Each number is 50 + 10 x the weight over its row's rms, rounded and kept within 0 to 99. Layers, rows and columns count from 0. The size before them is the row's rms in percent of the matrix's.

# layer 5 attention query, 256x256, rms 0.0396, rows 212-255, columns 0-127
102:51 59 57 53 52 58 42 53 36 33 47 52 31 42 57 47 48 44 37 47 52 60 49 44 39 37 40 47 45 65 42 50 48 37 64 63 45 56 43 52 38 62 70 74 63 36 60 57 76 54 55 67 59 46 56 60 47 22 53 43 60 70 59 64 63 55 66 36 49 46 57 62 41 57 43 37 42 50 44 67 59 42 47 44 61 55 55 51 36 45 70 56 53 38 57 66 63 35 62 42 53 53 34 45 35 57 56 48 51 35 67 48 49 54 40 66 50 39 43 55 67 46 51 46 64 54 35 54
095:32 52 55 58 36 70 46 52 80 70 51 69 54 46 50 55 36 43 52 49 48 60 53 48 50 41 57 69 30 34 34 48 49 68 58 51 53 43 53 46 46 62 46 57 48 38 66 56 61 60 42 45 43 27 57 40 43 51 51 50 40 34 41 63 62 33 58 52 33 44 63 45 44 59 52 59 41 44 44 54 42 68 36 57 62 63 50 45 61 59 45 58 45 47 44 28 48 59 62 53 53 47 42 50 35 45 56 43 35 47 48 68 50 28 46 49 68 66 45 37 53 62 32 49 43 40 49 46
103:71 49 45 48 38 66 49 48 59 47 40 38 77 53 57 57 52 45 43 53 50 44 42 59 54 68 55 56 41 40 40 36 41 41 52 76 45 51 51 40 49 57 28 48 52 33 46 52 45 60 61 36 55 56 50 53 58 60 45 46 56 41 59 35 46 61 50 46 57 47 40 63 49 50 56 31 48 52 55 61 51 51 31 43 53 53 48 42 60 46 35 50 61 57 43 48 60 59 51 40 47 41 41 54 37 33 52 43 59 58 49 39 41 68 52 75 57 64 60 73 42 48 40 54 37 52 33 49
103:41 46 69 48 51 52 47 56 65 47 57 58 46 57 45 43 46 67 57 50 53 62 54 56 53 67 59 30 59 46 60 52 49 59 54 44 52 38 65 48 68 49 76 40 48 70 60 62 28 49 57 36 51 41 34 42 35 37 36 60 51 60 58 54 51 43 38 54 57 44 49 64 53 29 52 49 41 58 56 66 52 33 50 49 47 60 76 54 52 50 58 51 52 64 56 56 59 50 45 49 54 46 60 47 42 53 50 51 66 48 63 62 41 54 43 40 45 39 61 50 58 38 43 58 45 70 36 58
095:37 66 49 51 34 45 52 48 46 46 35 50 54 49 42 49 43 47 44 58 50 33 38 61 55 40 43 50 53 44 56 35 66 48 33 47 28 53 54 46 47 61 41 54 67 56 43 44 63 46 45 54 43 53 64 52 46 49 54 46 42 72 52 72 49 48 52 52 59 43 54 58 48 39 45 36 51 42 39 41 51 59 51 47 48 52 41 55 49 57 59 58 56 43 53 42 35 56 66 61 54 42 40 43 56 47 48 52 37 46 24 47 39 50 49 50 62 75 65 37 66 53 58 58 49 24 58 53
098:49 55 47 22 51 42 46 41 50 48 59 35 50 57 45 55 40 57 47 54 46 48 48 50 40 41 37 43 35 40 41 46 52 58 38 50 47 48 52 56 47 45 49 59 68 27 62 45 50 50 60 45 37 41 47 49 49 53 38 39 51 53 54 40 50 62 51 56 45 43 54 49 51 49 60 58 40 59 47 37 58 55 55 46 44 57 39 45 60 59 70 67 47 71 53 46 41 69 38 52 47 54 49 43 38 44 42 45 64 69 44 63 58 44 48 38 36 41 26 60 61 61 53 49 35 64 36 32
087:44 55 49 63 56 51 61 59 47 42 38 44 64 44 60 42 60 30 63 58 59 57 59 41 50 43 49 63 56 61 73 41 53 42 54 51 54 59 34 54 57 77 57 44 36 39 55 52 64 51 63 40 64 51 47 77 63 57 56 57 51 63 52 43 42 45 53 44 60 50 54 66 39 30 57 46 55 47 66 42 38 48 59 40 55 31 51 38 43 58 44 60 44 67 57 43 41 26 58 50 48 58 48 37 47 43 46 58 57 50 59 47 49 32 36 49 48 54 50 40 55 38 42 46 52 52 73 45
099:42 55 43 49 45 59 63 35 71 39 35 49 36 64 40 54 43 46 63 61 47 32 51 44 34 54 64 59 47 60 54 63 67 34 51 45 59 43 62 51 59 68 57 64 47 50 49 46 45 39 57 24 54 53 44 39 51 51 35 33 55 51 43 49 57 53 44 46 48 39 50 47 57 54 49 55 34 58 58 60 59 43 44 57 43 61 56 46 44 53 41 59 45 48 20 66 22 58 55 38 52 48 51 59 44 30 64 63 47 43 47 42 52 54 45 49 55 43 46 39 44 50 61 73 39 41 39 47
098:49 55 41 49 51 34 50 49 28 46 45 43 56 46 48 60 69 56 53 39 47 50 68 70 61 54 54 41 49 36 37 56 46 44 49 63 53 60 42 43 47 41 62 50 63 53 53 38 53 46 80 42 60 60 47 51 44 40 42 54 62 50 28 40 56 45 54 48 38 72 37 34 46 48 45 64 61 42 39 45 35 43 38 33 47 43 69 40 51 63 52 46 51 62 43 43 62 52 49 62 43 47 58 42 60 75 58 32 57 57 57 56 39 44 43 59 52 63 41 51 39 41 63 45 42 45 48 49
100:29 50 47 47 57 50 38 45 40 52 74 42 46 57 42 62 46 57 59 54 50 55 38 51 45 46 32 39 47 47 64 58 38 59 54 52 49 50 54 66 42 54 53 73 42 46 55 42 53 57 55 63 48 60 48 42 54 55 55 59 73 50 55 44 45 60 38 73 52 46 29 60 50 61 59 57 54 63 58 64 42 54 31 57 50 50 69 53 31 60 42 54 44 50 46 45 63 49 25 46 60 38 28 37 58 50 52 35 56 49 61 42 32 45 49 67 41 50 55 30 49 70 52 48 57 60 55 53
098:57 55 37 50 52 43 41 65 54 68 33 50 45 42 53 52 51 58 55 50 47 34 42 51 56 58 32 49 39 46 60 50 71 48 48 51 45 43 43 58 56 30 48 37 41 49 52 43 57 45 44 48 56 41 65 39 57 62 54 62 65 75 47 59 73 63 40 58 50 40 42 38 58 42 46 46 63 43 46 66 51 64 42 53 60 62 47 44 39 37 47 52 46 52 48 45 49 36 52 43 54 60 57 60 60 43 56 53 38 62 34 53 49 47 65 68 53 48 44 61 56 46 42 31 47 59 32 51
098:48 39 57 59 51 56 49 60 40 32 57 57 49 51 62 70 36 30 56 39 56 24 65 50 71 54 60 34 47 51 50 40 63 57 53 64 39 52 58 56 56 27 46 44 41 48 45 49 29 53 44 48 65 30 50 52 60 43 37 44 56 66 52 76 55 39 42 48 53 34 54 44 68 71 48 60 44 32 57 36 57 56 67 55 66 52 44 52 60 50 51 55 53 49 41 50 60 36 56 55 41 25 60 43 41 43 41 49 36 48 44 54 60 45 57 47 51 45 28 29 43 60 37 58 55 62 57 69
102:54 29 58 41 50 60 40 42 59 53 41 62 56 49 42 42 52 51 65 44 48 59 68 48 61 50 56 30 59 47 52 49 66 41 46 61 28 65 56 53 59 48 56 64 43 43 41 61 36 63 38 59 50 33 54 34 44 58 44 36 33 40 42 30 55 50 38 51 45 37 33 64 45 31 36 52 48 44 58 48 36 38 48 55 42 33 50 46 47 57 57 46 26 37 50 44 40 51 47 40 61 47 44 58 49 32 35 59 51 73 71 43 74 54 60 28 56 35 58 31 54 62 52 56 54 55 31 48
098:55 40 32 48 51 41 56 55 47 55 49 55 28 51 38 56 67 58 60 49 68 62 45 35 64 46 38 40 48 47 50 40 64 48 33 52 56 55 60 63 56 47 62 38 40 43 58 54 53 53 47 43 52 79 29 51 50 53 58 50 56 32 63 46 55 27 27 50 30 55 54 63 52 22 50 60 50 55 41 45 24 54 62 76 35 41 45 63 41 64 48 54 48 63 59 43 65 40 44 55 53 44 47 42 56 54 40 47 35 48 57 54 59 50 52 50 57 37 41 58 48 42 51 41 66 50 38 44
094:28 39 44 51 65 47 58 58 44 56 39 51 41 38 51 65 53 54 59 43 43 43 66 70 61 40 41 55 68 40 71 49 40 25 49 50 42 52 50 57 55 58 63 64 47 54 64 41 55 51 47 48 40 56 59 58 35 72 42 51 43 31 63 61 71 71 47 52 62 55 63 53 67 41 58 52 43 40 49 53 59 54 53 43 51 43 29 48 60 48 35 64 44 39 46 43 54 58 42 52 36 59 41 43 52 58 44 60 42 54 46 56 53 38 43 51 36 54 60 43 30 53 42 56 19 39 44 39
100:46 56 64 56 44 43 53 23 44 45 34 41 64 49 70 56 69 69 49 59 59 41 55 55 44 55 49 41 52 46 57 44 53 68 50 41 63 47 60 67 57 46 50 44 60 56 49 56 35 52 30 41 67 60 48 68 64 51 46 58 43 40 40 49 57 61 45 67 68 51 60 58 57 44 38 54 35 37 58 43 33 43 50 52 37 54 50 49 38 40 38 58 58 50 50 43 58 58 57 34 39 61 51 80 51 47 54 46 47 53 56 63 31 58 41 38 52 55 43 61 43 44 65 49 61 53 48 44
096:43 64 53 68 51 58 44 57 44 53 33 61 54 58 45 57 51 21 54 59 54 44 44 39 39 68 67 47 61 47 45 50 49 42 55 53 49 50 58 55 61 34 66 43 55 51 48 35 61 51 44 52 47 58 44 51 50 39 35 45 45 35 43 31 43 45 36 46 19 49 59 60 58 48 62 55 35 57 39 38 64 41 57 37 29 32 51 35 42 44 55 36 47 38 65 39 46 35 40 57 45 58 56 47 32 46 52 32 48 39 43 49 49 56 59 48 51 52 50 30 54 57 42 55 39 56 43 33
094:42 56 52 45 48 36 34 48 47 52 37 46 63 52 47 50 48 48 40 51 55 29 36 51 51 33 32 26 58 45 52 54 45 54 48 69 39 38 39 63 72 61 50 61 23 60 57 47 50 48 37 44 53 37 51 43 45 66 64 56 45 54 43 50 63 35 45 47 47 44 44 56 35 47 50 35 55 51 41 47 47 58 48 45 40 55 63 59 52 48 40 50 40 55 60 47 43 54 65 47 53 45 53 50 50 37 57 48 50 49 58 54 46 55 56 42 45 37 56 50 52 62 41 53 40 56 46 38
098:36 46 53 59 73 49 59 63 55 45 65 61 50 47 60 50 44 36 27 33 47 45 40 54 49 42 33 52 39 54 38 32 56 51 34 54 50 50 59 28 45 39 49 60 61 51 57 47 70 53 49 42 58 47 46 57 48 47 29 45 56 50 40 43 47 68 35 54 46 37 54 50 51 44 47 59 63 52 53 62 67 38 23 30 43 44 58 41 66 43 39 44 49 54 56 47 51 56 39 50 49 43 52 67 56 43 50 61 46 57 41 48 52 44 36 53 43 59 60 49 43 63 70 44 29 54 75 54
104:39 40 40 57 56 42 53 56 49 47 52 56 47 50 41 53 51 52 61 74 57 42 47 38 29 66 61 57 57 34 44 42 60 40 53 54 49 32 66 68 45 51 54 54 51 43 35 37 50 42 60 59 44 52 56 58 39 48 44 44 55 62 44 66 63 36 53 45 43 43 46 60 65 56 45 52 55 56 47 54 46 35 51 45 58 22 49 63 58 56 39 45 46 49 72 50 66 44 63 51 46 51 60 63 63 48 61 52 54 54 56 53 39 44 72 45 64 49 50 40 60 57 61 50 64 55 33 54
095:30 43 45 60 48 36 58 40 45 49 53 53 35 44 48 57 52 67 45 54 49 45 50 36 53 45 33 66 57 55 56 50 50 47 49 64 66 54 48 49 62 55 24 45 64 40 60 51 41 50 60 55 63 42 43 39 44 66 71 47 61 51 66 61 46 56 50 42 57 65 53 47 30 54 44 42 56 30 49 32 45 51 62 66 56 57 47 52 50 59 57 41 36 36 67 57 35 35 46 55 65 41 54 35 34 58 49 41 45 43 38 48 30 46 51 33 59 61 51 44 49 55 33 51 60 50 40 47
099:37 83 69 34 47 49 51 50 45 39 48 50 38 55 54 41 55 54 51 37 64 49 57 48 41 76 39 66 49 48 24 55 49 59 67 53 47 60 41 52 54 49 58 47 57 49 43 64 54 47 47 53 58 47 57 51 27 57 31 55 56 56 52 46 51 72 27 40 48 35 30 51 48 54 69 45 43 40 55 43 48 40 45 36 52 67 60 44 50 41 51 47 49 51 49 59 51 43 66 45 46 28 49 61 59 31 44 70 52 45 44 45 32 43 58 39 44 62 45 48 31 54 52 41 44 56 41 41
095:52 35 49 37 43 71 55 52 44 53 59 56 49 62 33 43 58 62 47 48 62 28 43 28 58 53 44 45 33 55 57 78 49 52 64 46 53 52 52 64 37 61 52 57 56 59 60 55 53 46 34 56 33 52 52 39 33 51 42 35 48 64 39 28 40 59 58 43 47 49 50 49 40 65 41 51 41 28 33 61 54 54 49 55 62 39 70 59 53 58 58 48 67 26 44 41 69 40 44 40 31 46 35 47 68 71 44 49 60 56 48 61 53 50 55 37 56 53 46 52 54 63 45 45 50 46 47 50
099:50 54 33 28 48 64 58 54 49 50 42 50 52 51 35 63 54 46 49 38 67 59 38 34 46 49 47 66 43 46 40 47 49 43 42 47 55 52 59 67 62 33 34 45 48 22 43 54 40 36 55 60 37 35 54 54 48 59 52 63 37 72 49 38 69 39 39 69 40 52 36 25 38 63 67 50 56 35 40 35 48 58 58 61 49 65 66 58 65 77 60 41 35 53 35 52 49 50 47 34 47 52 59 52 31 45 48 34 43 56 67 63 58 37 67 51 47 36 40 43 38 44 40 52 51 48 49 50
100:36 40 62 35 52 56 40 55 47 55 63 49 48 45 47 64 53 61 54 40 48 67 48 62 59 46 54 58 55 72 62 35 33 36 47 49 60 48 48 45 42 37 48 63 49 66 53 47 45 53 33 60 48 53 44 39 53 56 44 42 74 56 68 63 50 44 69 54 39 42 74 69 67 45 42 55 49 59 68 59 43 38 53 45 36 47 55 51 36 53 52 66 32 39 42 57 44 62 22 47 41 52 52 42 61 52 55 40 45 41 42 37 48 56 39 54 43 46 44 51 60 53 43 48 58 57 53 38
095:43 44 56 50 48 61 61 29 60 49 63 67 48 62 49 58 36 50 47 56 54 53 52 37 64 54 48 51 30 30 61 43 32 43 67 46 42 60 40 47 43 41 27 49 28 39 40 50 46 61 51 47 51 42 47 37 53 47 52 60 39 46 47 44 50 50 46 54 41 43 41 52 59 49 45 50 62 63 56 48 64 68 52 43 60 48 61 49 45 51 70 44 47 39 56 72 63 60 42 64 45 75 44 49 47 45 45 38 41 44 44 58 52 46 68 37 36 45 41 65 28 40 42 50 51 57 53 53
096:38 38 32 45 56 53 27 42 50 45 61 52 35 53 47 75 42 36 75 71 58 42 49 61 33 45 53 41 49 47 49 53 62 34 47 39 58 47 52 54 51 52 47 44 60 51 51 35 50 54 40 33 55 34 49 57 48 56 39 42 47 61 46 45 41 36 47 52 52 39 57 46 36 59 58 46 26 25 48 23 47 58 43 71 52 45 54 42 24 50 56 56 59 49 53 38 28 58 47 41 49 52 54 54 43 45 45 47 48 55 39 47 50 61 53 52 42 41 33 45 70 57 43 55 55 54 41 45
109:36 56 52 49 51 42 59 62 47 37 44 51 52 32 60 41 42 44 54 36 43 45 46 34 51 46 49 39 45 28 45 47 66 59 54 51 59 45 55 50 62 63 60 60 56 39 37 39 53 43 58 48 50 62 60 43 62 52 40 60 41 47 46 41 60 47 34 44 47 47 56 35 54 55 48 61 50 65 29 59 45 57 48 37 43 53 62 59 51 51 54 54 50 54 62 48 67 53 51 63 52 57 60 44 61 61 51 51 66 39 62 71 49 51 55 53 42 42 47 41 50 59 58 42 77 53 50 57
098:47 65 57 63 61 65 58 47 53 39 40 54 49 55 38 34 49 43 35 54 48 41 39 44 50 51 46 54 59 60 60 41 51 56 31 45 44 53 55 66 53 52 63 59 55 49 51 46 51 61 39 41 56 54 52 65 60 65 57 58 32 46 59 57 48 64 48 60 66 75 57 63 43 38 28 59 49 52 61 69 65 63 55 52 39 69 47 53 72 41 46 57 33 51 41 49 49 51 48 44 48 58 60 53 37 41 45 51 57 49 53 51 47 56 41 57 43 48 47 78 54 37 52 42 45 52 73 53
089:51 43 62 45 63 61 54 45 44 55 44 50 35 55 50 54 43 36 52 46 47 50 37 45 41 38 56 47 52 61 47 47 48 50 49 60 46 53 46 53 39 35 55 53 53 50 56 36 40 54 57 75 64 51 66 59 29 28 52 59 37 57 41 30 44 31 62 57 46 41 50 54 40 50 47 53 59 51 33 46 19 45 44 56 63 63 38 75 63 54 50 62 58 53 23 53 50 59 50 49 40 30 60 59 72 35 75 43 37 41 58 70 49 43 49 41 45 38 54 38 44 62 49 48 56 60 58 48
106:55 70 54 48 40 68 51 47 56 75 61 61 39 44 55 59 56 35 47 63 53 54 53 44 56 47 41 49 60 49 36 63 59 39 53 52 52 59 52 35 50 39 46 56 57 70 33 56 37 54 52 34 59 42 54 51 47 52 55 62 52 47 68 57 52 46 47 47 39 58 52 39 68 51 57 43 43 56 34 30 52 62 47 33 35 51 56 47 73 44 65 71 54 53 52 62 51 38 57 62 58 41 42 30 51 65 53 45 48 56 59 45 48 42 68 67 51 60 47 58 40 73 41 49 76 68 55 45
094:54 43 49 61 36 72 48 47 45 53 47 42 43 37 42 67 47 55 69 48 67 51 39 46 44 56 39 63 38 58 56 49 51 40 36 60 68 33 58 66 41 61 55 59 45 46 64 63 57 58 46 57 66 51 68 43 26 33 39 52 53 58 60 58 49 59 43 60 70 50 46 34 42 58 50 46 57 55 51 49 57 55 52 49 31 44 55 33 45 42 65 51 44 49 75 38 56 51 42 73 52 43 55 49 32 53 31 48 57 62 43 59 50 46 45 65 44 35 40 54 48 37 57 42 56 46 47 35
094:42 45 47 53 73 63 61 49 24 49 57 58 54 62 34 58 38 50 45 54 61 53 50 32 49 58 57 44 45 52 58 65 56 52 61 35 44 58 43 56 40 58 52 57 58 58 52 46 61 46 46 61 41 43 53 33 41 41 44 43 35 43 30 66 48 47 42 42 73 47 61 57 48 59 66 59 57 47 62 53 41 23 51 65 43 40 35 43 45 51 56 59 47 56 52 54 70 32 41 30 32 47 52 40 45 42 51 42 59 50 50 42 50 50 54 58 74 44 60 52 36 62 61 56 52 39 52 54
106:45 60 61 60 44 44 55 56 52 42 50 46 42 50 47 71 47 61 64 50 37 62 53 53 56 52 47 42 53 58 40 56 29 62 54 49 64 36 48 50 58 39 52 51 38 56 56 58 41 46 46 57 49 41 38 62 52 61 47 60 52 54 50 56 62 49 38 46 43 70 33 50 54 65 33 39 65 37 30 58 49 40 43 46 35 73 46 31 58 38 61 44 45 60 51 64 46 47 64 66 70 32 44 60 50 44 43 50 49 38 60 49 55 60 60 48 38 63 45 62 40 39 66 36 65 64 70 62
098:56 65 53 41 33 50 67 51 65 56 62 55 53 64 45 56 30 52 59 66 71 20 47 55 61 59 55 47 47 45 53 33 61 60 61 68 63 57 47 49 45 42 37 49 54 44 35 47 41 36 37 56 45 24 42 45 49 53 49 45 50 44 56 22 40 45 58 44 52 48 47 62 50 60 71 50 53 53 53 48 34 53 52 61 74 62 46 45 61 49 56 44 44 42 09 48 55 60 36 42 46 39 53 50 33 53 42 40 60 54 44 71 58 63 45 40 34 37 39 57 52 59 52 56 48 40 45 45
091:53 52 50 43 54 58 49 43 50 47 55 45 59 72 51 50 57 52 65 44 52 32 31 39 61 36 53 50 33 42 55 30 55 74 55 57 57 52 45 42 58 55 64 62 33 45 44 64 52 47 54 59 56 61 43 64 59 34 39 60 50 53 58 67 45 41 52 48 50 48 38 58 58 53 51 56 56 55 39 46 54 56 56 44 64 52 65 35 41 65 46 45 44 54 26 65 53 59 40 59 42 59 40 49 54 59 35 57 52 38 64 57 34 20 44 49 36 44 59 77 63 58 53 44 38 25 41 24
100:36 48 46 56 62 67 39 57 63 38 46 55 34 45 55 51 52 66 48 39 41 64 66 31 63 51 53 41 45 43 49 48 45 56 49 36 48 37 56 52 44 55 31 55 60 41 48 50 54 58 40 48 47 66 49 45 71 43 54 60 41 44 32 40 57 62 60 51 50 54 40 60 50 52 43 46 44 50 69 57 19 41 68 43 56 49 43 55 57 42 59 43 44 47 51 45 55 41 37 41 51 60 42 58 58 49 34 49 36 63 40 52 45 69 39 55 44 55 81 65 45 29 36 63 63 53 37 40
102:44 45 50 44 61 55 41 66 33 46 45 61 45 47 57 65 54 56 55 70 49 51 44 38 41 48 44 61 62 32 49 41 64 31 54 56 52 54 45 41 51 48 40 57 48 48 40 47 40 40 56 41 65 48 49 46 58 65 47 41 65 56 38 37 49 58 62 63 44 48 46 36 46 43 61 59 64 52 73 75 66 60 46 52 60 39 54 47 57 55 58 60 71 37 61 67 58 57 44 35 42 37 39 70 35 52 43 41 48 44 40 46 59 53 58 40 28 54 32 53 56 72 63 51 58 58 57 46
089:40 44 69 80 39 68 56 51 57 56 40 47 38 43 31 33 56 72 44 43 35 45 46 46 58 48 48 47 44 42 40 55 46 51 57 53 40 64 48 44 42 33 68 61 33 63 48 49 57 37 68 32 52 47 64 32 61 39 44 49 51 53 56 44 67 50 43 55 63 60 62 38 61 50 40 51 42 56 63 40 49 40 53 60 41 52 49 55 50 38 53 43 61 46 59 64 51 34 65 33 48 52 48 49 73 44 49 57 64 52 53 57 60 56 46 39 46 53 56 37 58 40 45 55 74 38 54 54
097:42 53 26 39 59 33 67 49 43 51 44 37 32 70 38 44 49 40 36 61 47 53 61 45 46 43 59 51 40 41 66 40 46 45 58 40 35 38 56 53 40 36 52 58 39 50 62 48 41 53 55 50 56 39 46 62 61 47 41 44 46 52 71 46 30 41 58 44 47 50 52 72 60 62 42 47 58 50 38 65 59 49 51 40 48 50 47 47 41 42 52 52 64 46 46 37 42 35 43 50 53 55 40 50 56 42 45 51 54 43 46 40 59 58 41 67 67 57 46 49 35 50 56 58 55 53 68 28
098:47 41 34 35 61 37 45 54 47 48 48 53 53 54 55 53 65 45 35 52 67 56 72 38 50 37 69 55 57 68 61 58 46 58 48 53 50 51 55 68 50 40 47 36 34 50 45 33 47 54 61 41 53 65 64 67 45 54 60 45 52 49 37 47 70 46 27 55 36 45 60 47 42 54 60 57 64 26 38 40 27 51 65 47 62 36 33 56 58 53 37 59 51 38 40 39 42 45 66 43 46 38 52 47 42 48 75 34 43 52 49 54 50 52 47 35 47 56 63 52 28 45 54 38 43 31 21 44
097:67 61 59 39 51 54 56 55 50 59 56 41 51 40 62 40 36 69 42 47 49 59 33 51 47 34 68 62 69 59 45 48 47 55 44 69 60 59 48 39 57 44 31 65 39 44 50 57 45 48 52 56 68 38 63 53 37 32 68 41 46 45 41 41 55 56 31 42 34 66 53 34 54 48 64 36 54 76 47 46 67 61 57 47 42 26 40 44 51 42 48 39 30 39 58 49 63 31 43 45 43 38 60 41 54 52 49 38 70 55 45 48 51 34 53 36 56 64 41 45 53 50 74 44 56 50 45 40
096:45 56 49 40 41 62 71 54 70 45 56 52 42 56 47 37 57 50 61 48 41 44 52 36 47 42 52 31 62 47 54 59 38 64 50 50 58 60 37 52 53 42 52 56 39 53 71 66 51 52 56 34 59 50 38 52 60 50 47 36 48 44 46 68 59 50 33 49 38 57 41 49 52 52 35 60 56 54 56 57 54 29 53 44 38 41 62 68 60 45 52 52 42 60 42 40 53 47 53 36 39 61 52 49 62 43 42 49 42 45 63 53 45 73 56 59 59 56 43 60 71 36 47 40 44 40 52 30
090:61 55 52 45 59 59 51 47 48 52 60 59 48 42 50 32 53 57 49 36 45 49 52 46 38 39 55 42 52 39 52 57 39 34 47 50 45 53 35 49 51 44 55 52 66 35 58 54 55 64 53 56 50 41 44 49 46 45 50 27 57 54 54 52 31 71 49 69 36 36 37 52 53 45 49 41 61 70 39 42 29 43 62 54 46 42 47 36 51 46 34 40 57 47 46 62 55 45 50 67 33 38 50 48 60 52 42 43 56 58 70 50 36 44 43 52 52 40 43 42 52 32 48 38 24 54 44 47